config.yaml
n_layer: 11
d_model: 512
n_head: 8
n_kv_head: 8
head_dim: 64
d_mlp: 1344
vocab_size: 16384
activation: "geglu"
norm: "rmsnorm"
norm_place: "pre"
norm_eps: 1e-05
positions: "rope"
rope_base: 10000.0
rope_fraction: 1.0
qk_norm: false
attn_scale: 0.125
bias: "none"
tie_embeddings: false
parallel_block: false
extras: ["capped logits"]
init: "normal"
init_std_qkv: 0.0506
init_std_o: 0.0506
init_std_up: 0.0506
init_std_down: 0.0312
optimizer: "muon_variant"
lr: 0.00422
beta1: 0.93
weight_decay: 0.0
lr_head: 0.00576
grad_clip: 2.0
warmup_steps: 200
schedule: "cos"
final_lr_fraction: 0.1
batch_tokens: [65536, 131072, 196608]
seq_len: 1024
doc_mask: true
train_tokens: 1158000000
steps: 9525
dataset: "wikipedia_en"
Each number is 128 + 24 x the weight over its row's rms, rounded and kept within 0 to 255. Layers, rows and columns count from 0. The size above them is the row's rms in percent of the matrix's.

# layer 6 attention key, 512x512, rms 0.0607, rows 0-24, columns 384-511
size [ 78  75  76  77  82  81  85  83  84  87  91  93  91  94  96  94 102  96 107 109 116 116 121 121 118]
[[122 166 172 123 129 113 143 114  91 107 141 151  79 146  77 166 115 130 103 121 139 100 129 106 114 113  85 133 149 147 128  87  68 137 130 116 125  94 125 159 138 129 163 161 107 170 135 150  94 131 168 179 163 145  88 136 125 106 112 144 139 133 128 103 110 107 161  95 136 167 146 134 135 127 132 133  95 127 129 140 130 186 118 118 141 148 101 150 155 140 117 161 131 137 108 142 132 111 118 116 120  59 154 134 135 104 148 154 138 210 135 151 113 140  99 132  94  96 130 150 159  67 122  82 130 130 146 155]
 [158 136 123 109 116  97 123  92 170  99 114 115 159 162 114  78 141 163 157 127 146 142 127 129 141 133 110 103 143 141 130 121 132 122 155 163 126 104 100 146 126 138  99 117 120 116 106  87 140 110 130 134 102 107 124 132 122 120 152 135 157 113 131 134 131 119 155 128  94 118 106  93 131 118 114 129 117 135 121 166 110  87 176 125 158  96 107 116 116 172 115 137 178 118 151 123 178  81 126 140 111 128 118 160 156 117  89 137 135 122 152 104  85 158 148  78 129  82 119 144 125 125 107 108 136 121 125 135]
 [154 100 105 135 155 127 162 120 135 182 101 138  93 143 162 155 142 142 122 120 123 156 152 157 127 116 136 151 154 139 138 136 145 118  55 124 148 114 102 101 124  89 161 104 135 163 120 134 177 150 123 103  99 123 149 130 115 131 150 162 138 154 114 152 130  85  97  97 150 139 134 130  52 109 146 157 115 119 113 165 117 147 131 118 136 146 122 120 106 112 105 107 143 150 141 122 105 146 129 138 126 122 130 124 159 102 116 126 115 143 109 148  66  58 121 144 139 125 111 156 115 146 117 133 113 133  96  90]
 [104 100 110 135 134 107  92 105 104 156 150 121 138 101 127 149 108 146  88  90 128 102 134 137 177 101 121 165 122 145 159  96 138 131 173 142 143 103 133 151 119 151 112 156 105 134 120 122 132  98 151 119 115 110 102 107 102 131 125 190  94  99 127 110 127 108 128 169 126 116 115  83  97 114 102 133 126 125 168 130 103 131  96 150 101 152 117 175 140 163 105 129 120 144 139 104  99 133 152 142 150  90 154 102 140 125 131 173 157 153 111 114 149 136 121  81 150 104 140 112 124 112 116 134 110 143 185 110]
 [160 150  82  65 110 126  97 109 140 105 148 122 114 109  89  89 139 111 122 119 117 138 131 158 116 129  97 141 149 131 111 155 151 107 152 109 131 131 122 103 117 103 108 124  89 140 132 149 122 123 127  94 128 123 113 108 141 138 117 132 140 176 119 134 135 119 122 111 133  83  99  99 137 126 149 149  96  77 116 173 126 107 115  87 133 132 161  83 165  93 114 106 107 121 118 116 154 106 142 141 180 114 146 137 136 173 123 119 130 139 137 153  95 154 163 140 121  93 125 151 135 163 100 109  88 123 107  93]
 [122 119 131 123 142 162 160 161 105 154  87  84 135 147 133 112 155 130 130 105 139 189  95 148 137 181 160 102 136 123 166 160 142 132 126 110  91 136 121 152 105 107 107 139 131 146 159 124 119 155 130 103 111 168 140 112 149 151 107 144 134 156 160 150  85 127 132 131 101 157 146  91  99 134 123 125 149 146 151 168 131 142 118 113 122 134 112 128 141 151  90 118 154 117 134 102 112  99 106 139 146 133 168 103 138 103 136 102  98 149 126 127 125 119 185 143 206 173 141 146 126 136 140 113 154 177 120 154]
 [142 125 150 107 128 146 111 143  92 101 130 140 150 146  96  98 108 135 140 132 113 139  85 115 139 124  89 143 166 149 135  98 127 119 135 151 120 124 168 131 116 142  86 152 113 114  95 142 149 135 138 132  94 122 135 115 132 175 149 167  94 133 176 144 133 112 161 128 139 125 153 112  92 166 136 124 113 120 122 109  80 126 102 141 151  51 109 102  80 132 153 149 130 128 164 141 100 169 131  98 135 135 108 128 162 161 140 156 119  95 166 113 139 132 114 150  92  94 141 143 141 132  91 161 114 120 122  77]
 [125 126 162 115 132 146 124 149 130 101 111 145  80 110 135  71 171 152  95 103 141 147 169 106 113 165 125 142 134  89 118 120 118  99  68 144  95 136 160 140 110 107 168  89 121 134 108  96 126 161 139 148 101 167 131 100 157 159 118  95 103 183 150 142 151  91  95 166 176  99 134 102 117 159 113  86 116 126 112 147 165  91 129 140 145 136 147 144 123 164 146 151 110 156 120 114 110 172 120 114 161 119 152 134 150 128 131 131 155 150 115 123 106 155 144 179 116 143 101 117  99 157 107 127 158 150 133 128]
 [152 133 103 118  94 152 130  97 105 117 159 195 140 106 156 124  70 108 162 142 113 102 107 106 161 110 101 130 150 105 122 151 127 116 128 159 121 126 126 130 107 133 110 148 142 121 153 120 133 165 125 115 150  92 118  67 169  99  99  85 132 119 159 103 136 176 139 130 153 136 134 129 135 124 151 151  87 115 159 103 104 149 138 129 153 158 138 111 102 157 137 103 159 152 137 129 162 129 148 125 136 161 128 162 130 123 153 160 122  78 121  93  99 149 121 105 105 127 117 144  99 138  85 122 137 119 103 179]
 [107  66 134 157 141 152 129 132 114 145 105 113 128 118 123 149 128 115 132  88 158 161 100 154 171 191 122 129 104 133 129 142 129 123 140 137 177  93 147 125 117 132 158 115 129 136 102  92 118 172 151 107 145 119 129 138 120 136 110 135  97  89 143 161 130 105 127 134 150 138 165 128 100 123 120 153 126 130 115  89 126 161 121 133 115 120 158 102 101 124 151 133 136 135 185 164 113 147 130 116 134 150 123 116 131 163 150 118 130 124 116  76 117 145 118 119  81  96 132 116 109  82 129 170 114 155 179 129]
 [171  96 109 126 127 152 139 121 141 118 136 127 136 137  91  98 111 117 125 117 158  90 121 121 138 116 154 179 137 138 161 132 117 124 179 123 114  69 154  85  86  84 129 170 147  98 116 170 143  96 115 139 180  98 124 110 141 133 114 153  63 142 150 140 158 114 159 146  78 147 134 100 131 124 118 143 120 114 138 119 105 159 114  64 142 106 145  81 112 175 159 122 173  96 129 148 132 113 129 138 129 171 106 130 140 160 111 130 117  88  96 112 127 140 127 133 164 132 128 151  70 130 102 143 106 107 144 118]
 [124 115 130  87  93 119 175 129 116 163 121 134  97 134 146 158 123 118  99 108 110 141 112 132 174 104 105 114 157 122 124 139  98  97 162 158 100 172 107 125 119 109 123  81  96 111  95 138 102 170 134 179 135 133  97 107 124 117 140 127  80 166 106 127 162 122 124 107 139 119 120 123 147 154 129 133 125 105 117 116 153 111 151 119 128 129 110 147 139  85 133 101 129 109 136 137  56  97 167 104 144 175 116  98 145 103 100 125 157 150  90 146  83 144 141 116 123 103  96 136  85 139 128 127 145 150 113 126]
 [111  85 127 167 100 167 159 138 150 152 143 136 109 135  95 160 134 126 115  72 122 126 118 119  99 151 117 147 134 102  95  89 107 105 114 135 119 119 141 136 121 146  92 154 125 123  97 150 145 143 148 132 110 121 116 112 148 132 100 130 148 159 144 134 140 156 138 151 111 153 148 149 128 130 152 136 108 123 169 118  91 178 107 146 128 130 184  72 106 138 136  91 129 157 133 134 129 138 134 119 121 132 115  90 131 150 111 121 151 108  96 131  94 114 110  96  94  96 107 126 159 114  85 130 137 106 182 149]
 [145 104 141 115 142  87 185 126 106  83 113  87 154 125 111 172 149 129 126 131 103 124 140 102 126 123 135 117 123 139 137  81 142 140 111 101 146  90 150  91 131 133 111 116 117 162 119 139 113 107  96 144 139 128 109 173 114 166 114 122 163 164 101 135 153 181 141 123 182 136 110 154 147 104 160 110 126 157 158  86 159  93 159 163 183  93 129 117 121 149 131 100 145 147 124 127 177 102 152 124 102  95 119 127 162 129 107 141  83 126  88 114 172 118 126 111 165 152 123 141 126 132 107 130 163 151 120 105]
 [120 150 121 123 104 107 121 124 115 126 152 130 161  82 113 103 160  77 137 125 115 110 108 133 149 116 106 119 133 105 150 113  88 132 138  95 163 106  95 114 119 145 108 123 109 135 137  60 146 109 146 110 126 119 152 132  83 154 124 128 133 144 159 143  92 155 124  90 118 107 112 115  95 132 154 143 140 150 120 150 159 135 115  99 106 159 103 136 121 119 138 153  96 130 118 190 111 144  91 135 104  78 116 134 168 154 170  99 160 169 104 139 154 151 113 117 157 118 154 119  73 152 157 140 109 163 131  79]
 [105 116 125 138 131 103  95 170 128 116 132 147 113 119  96 118 123  94 118 163 155 115 165  96 179 142  77 114 160 138 169 122 169 142 133 170 174  92 134 106  95  83 111 131 125 127 138 156  92 136 143 150 138  50  88 110  78 106 161 162 162  99  92 156 147  96 154 151 111 132 158 156 128  90 128 134 128 117 103  87 134  84 123 104 143 138  89 111  89 121 172 118 122 142 158 162 123 134 120 157 136 139 169 138 137 109 129 164 148 150 134 112 132 112 133 103 108 124 112  71 129 130 157  99  82 134 134 116]
 [140 131 130 124 111 144  76 114 105 142 157 129 142 143 148 119 117 104 114 120  89 147 142  86  82  94 171 115 136 127 102 148 129 123 126 136 131 128 104  89 147 124 161 138 143 102 110 151 149 130 128 133 151 142 158  91 124 115 119 104 133 136 140 131 168 133  68 136 125 116  93 131 133  96  92 143 131 110 161 131 133  99 144  93 136 107 102 112 109 110 107  91 122 102 109 155 149 107 132 121  90 122 106 135 117 113 106 125 146  90 175 136 124 142 105 155 153  98 161 156 159 115 128 131 171 136 122 144]
 [106 122 113 127 104 179 124 129  95 120 135  73 133 153 127  99  98 105 139 152 123 116 134 149 117 120 121 151 112  89 171 168 154 115 130 129 120 171 110 132 109  97 117 114 143 145  81 133 182 128  91 161  92 124 156 132 133 123 119 122 133 148 161  97 147 139 144 141  99 127 178 134 109 120 124 128 111 129 175 134 168 129 130 124 148 111 110 137 148  76 140 118 126 137 148 145 128 145 111 166 122 103 159 155 101 153 100 130 162 102  97 123 125  79 135 118 122 134 120 135 154 109 111 112 173 111 152 149]
 [148 145 121 136 117 148 120 140 179 180 152 128 121 128  83 146 122 142 106 154 104 166 115 137 148 127 132 152 154 115 159 155  97 113 146 114 160 149 149  72 115 133 128 149 147 110 108 110 152 115 133 175 131 149 127  98 142  98 144 111 153 164 157 154 135 139 119 136 107 176 142 165 159 146 116 146  95 131 113 156 123  83 141  93 103 114  92 157  90 136 148  83 136 126 152 139 129 110 149  93  97 116 121 160 117 140 166 158 107 169 132 137 136 135 142 141  93 117 132 115 156 102 136 109 137 154 150  86]
 [115 100  98 155 161 112 112 146 123  69  94 133 115 129  84 136 127 138 113 141  98 114 175 125 136  99 131  87 117 201 136 102 119 117 111  93 172 155 136 115 130 142 124 133 112 130 117 109 135 129 127 148 133 125 113 129 120 157 150 129 115 149 149 117 141 156  69 144 118 140 137 131 113 127 140 116 126 145 131 129 104  96 128 106 131 119  88  88 149 131 128 135 124 104 107 109  97 154 119  94  95 153  95 129 130 127  91 152 136 123 150 182 153 128 132 148 126 123 125  92 153 119 171 162 157 158 149 114]
 [146 102  95 188 139  94 156 133 117 138 132 145 152 143  83 123 111 149 104 123 138  85 141  86 167 122 124 126 102 124  95  99 149  89 155  96 121 137 146 142 189 132 130 139 138 140 144 137 155 112 138 100 178 165 100 144 166 120 121 166  83 124  85 123 141 123 143 111 136 118 162  85  74 143 125 141  86  94 184 108 137 109 145 117 143 128 118 137 112 151 121 130 120 127 148 141 137 144 139 155  74 140 148 119 112 109 132  76 112 113 104  92 125 142 130  99 134 137 106 156 126 143 166 117 100 134  84 122]
 [139 123  95 133 149 121 127 120 110 111 109  91 143 123 130 106 170 163 156 116 125 142 122 165 189 138 126 104 134 110 172 129 133 111 139 144 115 143 150 110 109 123 146 145 154 136 139 129 113 154 104 128 145 106 180 150  82 165 135 170 179 158 144 135 100 130 134  84 145  94 144 116  90 132 136  87  72  68 128 143 137 154 112 138 119 124 129 123 127 125 137 145 121 161 159 137 109 164 140 117 108 144 106  98 123 104 146 114 148 131 136 147 123 111 160 100  65 132 122 100 113 118 147 129 158 149 171 117]
 [161 118 138 105 107 124 137 147 119 167 150 125 162 114 137 133 136 152 115 140 118 148  69 114 105 112 116 118 158 145  97 124 153 125 150 158 127  69 135 134 188 139 161  88 142 172  74 108  89 124 126 119 143  89 152 147 140  93 115 155 120 158 157 133 137  97 187 155  90 126 168 115 143 116 107 143 141 111 113 129 149 128 102 120 126 157 170 131 118 116 113 132  92 170 107 118 145 110 145 108 111 149 163 159 156 128 146 111 168 120 116 124 153 146 152 129 140 128 125 119 127 143 123 117 109 133 153 169]
 [136 157  97 112 131 134 143 175  91 139 123 139 101 161 161  89 137 151 116 166 169  92 136 125 134 123 117 168  75 116 156 160 126 149 140 146 128 133 143 103 160 119 127 129 133 135 141  83 116 113 152 103 107  71 115 163 178  80 120  93 104 105 111 125 124 127 107  95 146 109 138 128  78 132 158 147 147 110 132 142 168 159 129 144 135 124 150 164 121 184 125 167  96 160 110 148 102 107 104 107 154 122 160 132 128 150 120 129 116 102 107 128  95  99 144 150 128 134  79 152 147 110 109 108 148 154 109  97]
 [137 165 101  74 179 100  92 122 134 132 134 104 152 126 161 160 157  97 102  95 130 141 123 122 135  88 140 121  91 146 140 108 118 131 115 111 124 125 167  99 112 102 144 120 165 154 134 126 117 155 107 112 131 119 176 127 118 121  98 138 133  95 137 124 114 118 138 157 132 128 140 164 105 149 120 140 144 107 183 143 111  83 168 144 148 114 122 151 140 180 119 121 104 141 138 144  91 139 142 151 142 104 133 103 183 105 158 164 143 137 133 148  85 147 129  96 159  81 135 116 174 101 106 157  97  91 155 158]]